Weights of a small transformer language model: biases, attention and MLP in parallel.
Each number is 500 + 40 x the weight over its row's rms, rounded and kept within 0 to 999. Layers, rows and columns count from 0. Numbers have three digits each. The size before them is the row's rms in percent of the matrix's.

# layer 9 attention value, 64x64, rms 0.274, rows 43-63, columns 0-63
118:520557422468470499451503477560544503505504550472476555483460443542411448510548487442498548523523467514476528407472543549546555476502527517473525447467496551510495445494541545475479548434493553
136:479405482474490447500576568487543459486495502462484547473442506577518536499527486541430514501502529498457588492522428498526501444561493468536508494527524448556517484542444532445529513464531427
117:474477480515453556435505484577466472487596498503549530449564547518580498531458421476491511489518507548488563427477511522506530524547466560492515489475513408501479521486514460459469479474551438
129:488536507427588521552467477460536469481580482483495531424467496440453544481511502504489497529500479526478504526459527517543508513509390473510505487558472439533524544513478502469447600588491524
127:500520422473464467501514424501522548477502498478508524493548519458521483502535481410499505491402573460553476465519553542426508470532431472544494553522587494496455532484456510567539554477515483
124:520488476552501458530525538473502454425468443483538519503548507545390533497512520500430452476452496469414529520513556553478500530487498555491471503464549575457492513554484577451528483554486547
126:587497518550511450588415510534442503536561480490477582567494526471408500503489484472519567524483490510479502498561452503489524470541508529496506448545428475445497507528459490544483451474502442
124:525464482506445514470474506531566578543451494433548501534559558494522537522502423528523508477473456555502471600429510504493499476503465457495489505536462527513492509531495541405444425514433518
125:481412520496452476492502473514476521532426514530426515486585542484444493448452505459572505501530512538525505475484502510556510491552507500416491511558534516439494428511425514505495539599538536
130:517479486518577448435490419550518538500466478487397527420501494522462581504435504493476539422512536522495540557531532468481516474509481452514509529508506559524528513509544452565471489433525546
120:512561485462457527591494489504510467542495532432460456516548502545519519532513428460492491509460480554525505522561529394551484536490534508575436550449529486480474420548453461490465523516500534
122:527507551545542530463425512469497530543522547543543490593476451487488470507443470502418477449488549513488498413482564475471485477429469526434509511508531512572484444526486520491470500570568489
122:509551499434469499498573520473482542514439471514508550545452511430505520556482411549520521509509462510463508527572532520512506481552412499446511502444506477502515445491571472561574503530435453
123:508476477525546501463501482477523519546561513519564517384485544447510459516491452580582470518469512495455499534508476488488396517467506530482575532475534469447473480529470580468549528455468496
118:503551593554499508484569465489448433552497526468460553476522512498498486402508451485486514455490481504469520564480533495536428526462472454477534472517477486414527524489520565522549481475596480
121:514490525494526457454455518532521462496423498533516514419547517554505543460558549509490499542529506575421399481518535481455482600529456478519524480473545430497473481511481490566502442524495468
126:493424446537530482565494526498519471515476485496487421484500471483530512563528505489516501465455557483554480521447539463469546482541451559461619455523524486396547472486580490450518496511517500
129:597573531490451459489517441463478501482480494441512475479465498471501513488510464573481517481576582464544461512452492487515512477495527572554501504569585497463450533559523455434446473523508502
125:464475494566483467524470473484558464502483511500502540507533487529491385478506515553517578480532457509465500588516553525445432445479484552552489455509503468526449495514571431510448577517459504
124:554450486467501479462477536468533549510602497478490445499527518446513500464482488438444530506518480552461450532534432514486478430461521442498514472524563482508478499519557502478583544583584473
124:532501438436484455462559530517440549465567476479547473547493456501536490423470534530514528436558446546520486525498509501518488520571444523527477493458511564423500561439453544545458528515501470
# layer 9 attention output (transposed), 64x64, rms 0.245, rows 43-63, columns 0-63
117:516519556517475547463589600498530434482478450551442604480506534472460568454476509461489487468536499590472463452472523469540503458473494509474501530490518452501548533458532522467510493485471446
139:482496502508464550539456545527427441513467495475498479433458534535419519504483427526515588503484451472547504450484507576467444556501509498512539521469497494568532460458517608533532460504537498
123:454521544512586476480472537502481502471472538506435581457479446565443523565488472510529517484478620523449521507517503524418478523505507496439545471481505525505567491495425518457506524525462444
127:563464448492553458555509459468497456479490523456479516498507491603509569517568470549494546475521471547498498498458432567584535538416511518440487481534484522495401515467494517461486475493491504
132:568502400555564491489535535480539443499491470487500503564546497505453516478453561504437503544494487533511493618507516555421451476478522481464539484439509503497532480481509468490508535469410532
122:489525485504475518510463516552504500463480518508544499459582451442530518506583487465546497490484452500545465538472514524504527449521475518510424623369527531530499514447516455529523432498481497
128:528469517472501504458493483607497521515453553514468468509532488486463492448495499490482486563482455477512552481527463413565511601444470509525550512491514572499477552521518567473498500489425401
121:507507471556556434499490531494521508450460505509494522441495488441562492534570543521490528540501444500522517451541398492445450416453482542513525553541496460490527512505454503460510525502622492
124:570558541575520545484499505495504433495491537469470461514578465525545410534506496450507529540473517416525440491516487447527517482447506498453537478485437534531557490499561464477466516413530535
130:547526470512504478504513563490466484534528530453553549450497500435499451479516519525498432537531495472533478455523558507491561453528493423456540489504398461484464561500529623456483501517454540
125:427519489466510500520498580517502541565532462489463498483513480540538494487498553530429503534433468500470463550419438535470486463513465520510591535558481576460528550528524483511404472455496484
120:563467518464582520535563580471508599471540434532548453471516532503496470509480430463514446518544524547488473485467455446509525529461468523453461460477570477483542492520447519529472487432504534
124:438490495507547509546540495419474558485464510442487519479469498463455533475562567391566528576450454469463542565477507483522430491492559494526511459539516461548519503492538507524542509500458460
129:534499497474550508508519431481489523448457514523468446531485537538542537509497436468475507509586538428524537508498535566510502461481469510578586507450436425530498510509475418539538479506510415
116:514456551474519483482553523488438568458510555524483522493586413494543506531467493549446514477488445415554479478474496531563478514548540451532484462438555461487478502572513505461492534529496429
123:563505471430486535485458483506397458445449493528524506476514533497543503600535594469452426501458531504468494520510513519563491494540529556487533527481440542493493406535474534509519528488488466
125:528520531491531424552534480482502478546548502515524451569524510441410463531518515497586494499514541501461486492538492505523439500471501411447497559452500526430496503472521480547470503526588412
126:453539444479490419589565542525511483453499575505518418495505495481479517530417446528498480504498487562454472553519538472509463503550456501509515540522441492545464473575517507437497463486566531
124:408595474490547530489531481494505490518467532457543517572520498502489409482482494502468432518545455578540510428467436520590490478493537503506505513457435508479548503531455490523566455516494508
125:553530458495536496561433503441462541456486538491452497466525554486450467521461506524447479478549436523539536472525534514500566558485532449478509459517551539509546514457490442527489508379575498
126:446533524538528426448483512501435488483463471526439431534457473480534485452559499507507502455518522570570531501496563501482462501494573492496498491477526529616474470528551477466448570472462553
# layer 9 MLP up, 192x64, rms 0.239, rows 0-28, columns 0-63
097:524532534547565528485464524419529499472450491531541502567531492433462522527560474537496526571458474517547532513485454572432509517463540463563447553520486456501532458409475484488427498514496492
105:471483495523586566492504511507457472526469540539512529544457544465484419490517532548459455508528449578521486498540502566498479472498537485533542437528479463490619437459436439481474501536493474
094:463514496479468469469513477437487401524537535514497563534505545513512498497529533503503436393470469517478526437439436489571584485494541521489430464518480486515465545519519549458480570555490523
099:487511496431501504551617581473520571488523494464527450551515435481493552465552490424540510540537441510530467527471507512516536503443447562516540519521500503471518548463495505500460439440463458
091:499458542487503439479476466493475541497525423506506549466568447562551537440376453494519538604521519513529506555509529502493508508481518502543459534528502553554476477469464526541508503435443492
100:531514499482470484523448480520557468551466574429567490485492503520586520494456463528486511534486437459484473486435506568561471469550540474428491505554493564465440462551553483531498490498425468
100:501437518553541513469483576439470565475508499465468481537535530548445477443595482458493477551562508461497551457506515582479507495508500498509510443502527449419500544500470560519526460419472481
101:477502530428432556541539522481481577541518455478549449515475546488522443524512541420543479531523484484489454515498532503494459480411483516538537519431480542447540497503522574585498526447523450
109:474493550527483558529541542505472542522496580436469508473470453521480527526458541495522503589545444482556477427537504467443518485456486531541529510461510441484536451525468585517500526397465478
090:508498480520434474476556500439511498496479482482530510550429459490513474538495564558577477446586457523451530488561451529434474470475591525496528517530469515469511507455469522570481539465502584
096:515476503512491501541528491508492527421476474459497395469526462447455551499593458503527555557425501512498495568478528526478478520446462524513441487498526550521503443439496583587524503521508468
093:506423551489477507544496448490543476481564561584491482516567432495545498568466484577513538480472522473502441490519456522488463544492433542540534558429476510464507489573476496450452475483485465
100:454516436472607443498493529477504534537505493471497580417420528554500482511442499486485449497604460463472561530537547488492561525531485510520509490467503456489466516533460467473567538474490483
089:510459453539536553496402494433529533520452523600545497453507476478571503491475465439481546516477521505492515486463537432494564502453509543495520579455490565537499473538447508535463481484433512
095:499504518496540461496463516470452500596406493505541448468540481448527498472529484494482445514542492426491442438476549531465556535488485495478534492563487514492449452549565577521544471413519522
097:500508505507527477401530557522459493396526467522520459499557472439535454513468511563438484497445505481521460511553557545542481494481452460435524557502549544532493574528547514452498513507488567
096:456514500433539503537522448526502506434487472526502539528519546444402498529570484509477506530516565509471471526488538536468543467432460544459507534476513561500408589500462482474534449577496491
110:480468459495556472504524520464501536513506435463493566573477551523538585541517525493536539443495493474472424488576535486463508413471412520525501415502472468538552534539537548507514538505493474
094:461503444574490505490547487477544501454483499506522475555540550485518534509566521519539513482487524484406508423470569469481464399500565476540539496470495496507452518509434519455557582557460507
100:540469529467572422576559483536459548554509490417527485566522503514443450498564526523510538518482522466454471497529465561508451505489511476494520540445542545463529422524484519529432452484451511
098:495541564503517533478471519511510465535489558584548559521579511462499443478467502530445508524444532404527474546496546527477439477422513473495478506411505515534465428483479469465523484530566489
096:433508506441489498566497485465494541538442502446550457476463435509491531498509515481430551543479476558473523505515449479480487482550499577461439586524600551534466507489577479488450479504527525
098:486418500499507487479548512543460452478476527509500454561558576479463474513495491540470581496543578542520515599509473505499515440471444511473496512480525400520433566506543483512528490538447483
125:474523558412410526518516498457528470474516519486544462487497473530559539438555552521572520541481535557555512445512511474451460489507509525459476476489482442472502477543460466598515558475443459
090:435503467516505546584561481464468499502515471465454502536494512513492506458529506409463538420530544569501449529434561528454474552564489555487480446452526521528464507496521488498577452541529453
094:476483509458477450485547526518457555539499474548547502558499477480368487558526448542461607470430521490498478492517485448534488554520498439493466471471524546489519597499534484497483550505488504
097:495488536510581518496461517468433583518506403400454517558473540548526448571449541506482508500492426485528561505458536506519486552561525489474466509481530465469487445517504450494501488482552527
090:436540508484545488465495499483449455461583475472514455500511467529532585501490549514567455429453510555482525554505557540486500548505467572529479484473537452495454498542544507578424521482437493
105:547563486515542503401476517520492511475489437598475539555550567463541470510518525539458459471496499466495468517449425558527522452388506513481459490444474496512540482493560502496524452493499524
# layer 9 MLP down (transposed), 192x64, rms 0.0895, rows 0-28, columns 0-63
088:483545466473521480493510444510432506447523496541467490498564587491470461494587503468463459627477517584432544505498547449495514516481552477519469530460548489537439514480522450485535462491500497
112:463573529508419482480468493473526601483491486511491535466515581501522463526528551561528477518460609441493509518458521466534500494443461476493444548479471540513403506479545476444505473516510538
092:492529491525477530587490539509559604451458388475497457500581516501481571471471466466508536529508507477453536518473585518474423498516463500516558496442527515475508495504492510488471493463513424
108:526498467525482520438496507477531555515484515467535540597519473561499539589422471493502524568506509407503472533496543558512506514523507392497427433459470492498470517455493520464538531491461483
086:501540569552529451508472459437487523502432504520473536536447581518496496529460510482436497429588445490445540504512461552543471546551460538508520510490439435536471513422505551536484505515526485
091:491567425504488466525526463455533559494499518542522505482470598498498477518435497449519460540559426492546513493438475436478544513481483469459520488482535490501507514448458468486560624522522554
097:455546541524457414555526471508448502454517494503588558435508540521454506524423585501537484458475506472527497483518461475457544436548485437483494531491454561558495467549527486471469519529544532
102:524526520496532466437526483539469437479522496520544486502450361529533489453561485481497592417465446462504529503546526538525534526473504534465530506525455467459478567488483582512502483499476545
115:403532558510523530504503520528437528563560546449528468462480478477478557500502506460491578537536470400486476516530416499481505547518467480532543515456457453482540487520476575462515495430532515
088:478499495525454482460489527443409561504484485482569510502486432471499532489501496599533473484507535568506562500433449597542486477468487487485543454488513474455457501583462505485586527516527488
096:460538514482495555471540500436548492561527568484485505462548554526537524430446531497416492446451524490523508463496458492549536572494469581472546418503432509509505535551485457496506513512438468
100:469478488540489475441408496494545523457564548459467514486542472497507413526435521498584530493462536562546505453556469519473481497518459442502515547467513542499547579423550520526481534484477462
089:527462567513487494484474529545503424518589498452510440483598446519451458469534472496542538455420550485532466456462461476545505502507504462466506575498509561501489470450541556494469488557520542
084:482504561488466463437539562545460476512520491496509507499550503489466544556515507642499432453476520447485481583445489539536507440534454490521476483503496442483478497498571409504480486501528530
093:473558471539478485415510463480513470546512575518507439583460595541470484527437488497456487531506543504454425555502492494486480514436472523501476462547572558510546536481527482531527461467440489
098:490504513516501557603519394491515505532521480499513522474475532548425541440532510496542520518554427496466516503413451504480498542488548558558497454441498508511517441468497491493509457500569421
102:572517508462519486544496540496439522468459484464547534446554502487513441481442514474482487491473484540518554497472429468487379513580501497530488544510528434555541469529567513522456550438515545
109:490504518391504539463531461558459425523485449497474453478521654520532482533456469486510465523463453504508586483474517482539441476474485518552489517473524482531517526529524500569495524534481469
089:526519466455485496557501548448513509496446471489503493464506498475499450510506527615528463469502497482545434448478447482500534622546468455466485459546546513532544525510565476510451443462574527
092:521567474490449486502473501454503507495522490576543493467492489469512493488501544457522516461473482488527521406508497429481441451609539473520471448550558633516505558477546499461476519510468498
090:415469510575527437425527493469436539458436467449481502514497549495482464534526455478446499516519523578545536523471488526520554513555462475484445501600540454485531534485485497556549457512527495
093:573427460548493504482475535490477438491531552475454518513558627471483461484520507552478511553548549458504523526501548500479576524473483524526529487451459417482458482498485480483506540496436427
093:508548506472521459555468473481535569481505446465510558424478522520543463490521480462527436572480501514536477459484470487460542533498549508515449497459431548521605448524545482451494463490601493
138:556535584458493525579466524510547464451519462501544466403538493508505488456551531533548548477494531553542500490490456513464392474477543516467470531537518447497534457488491459546482520469468425
098:533584491450527406451437516551506464523502504524545442518531445494530474468552534555517447495421449413489543488541472492520496449480493493494525549549459437493584520537511503498507516512497556
090:578489523534518523535456454485535486458542456437470545514554547426592505445495545457510462465553509463504488452490519489516506446546469537532569509493452500560502405495484561477487434499524505
111:489490467451511517495521524566580395460482515555588481469515426483502523479541399476521468523548543495517475523586479465494505521437460499473525506496482569480492532471485533448500566529467493
095:536450491514452502515530462511565553496442494478464578426567575472511438443483528505459476487539601456562509476475452514496505535491493474460491534504504571469566527485513442442524468507530473
107:412404519534470490546518481476458460527545515452545554470443511471466514537480447481522571459490535541521450486502566480493523565565560480497566516525508509569443457454476510473483493545496452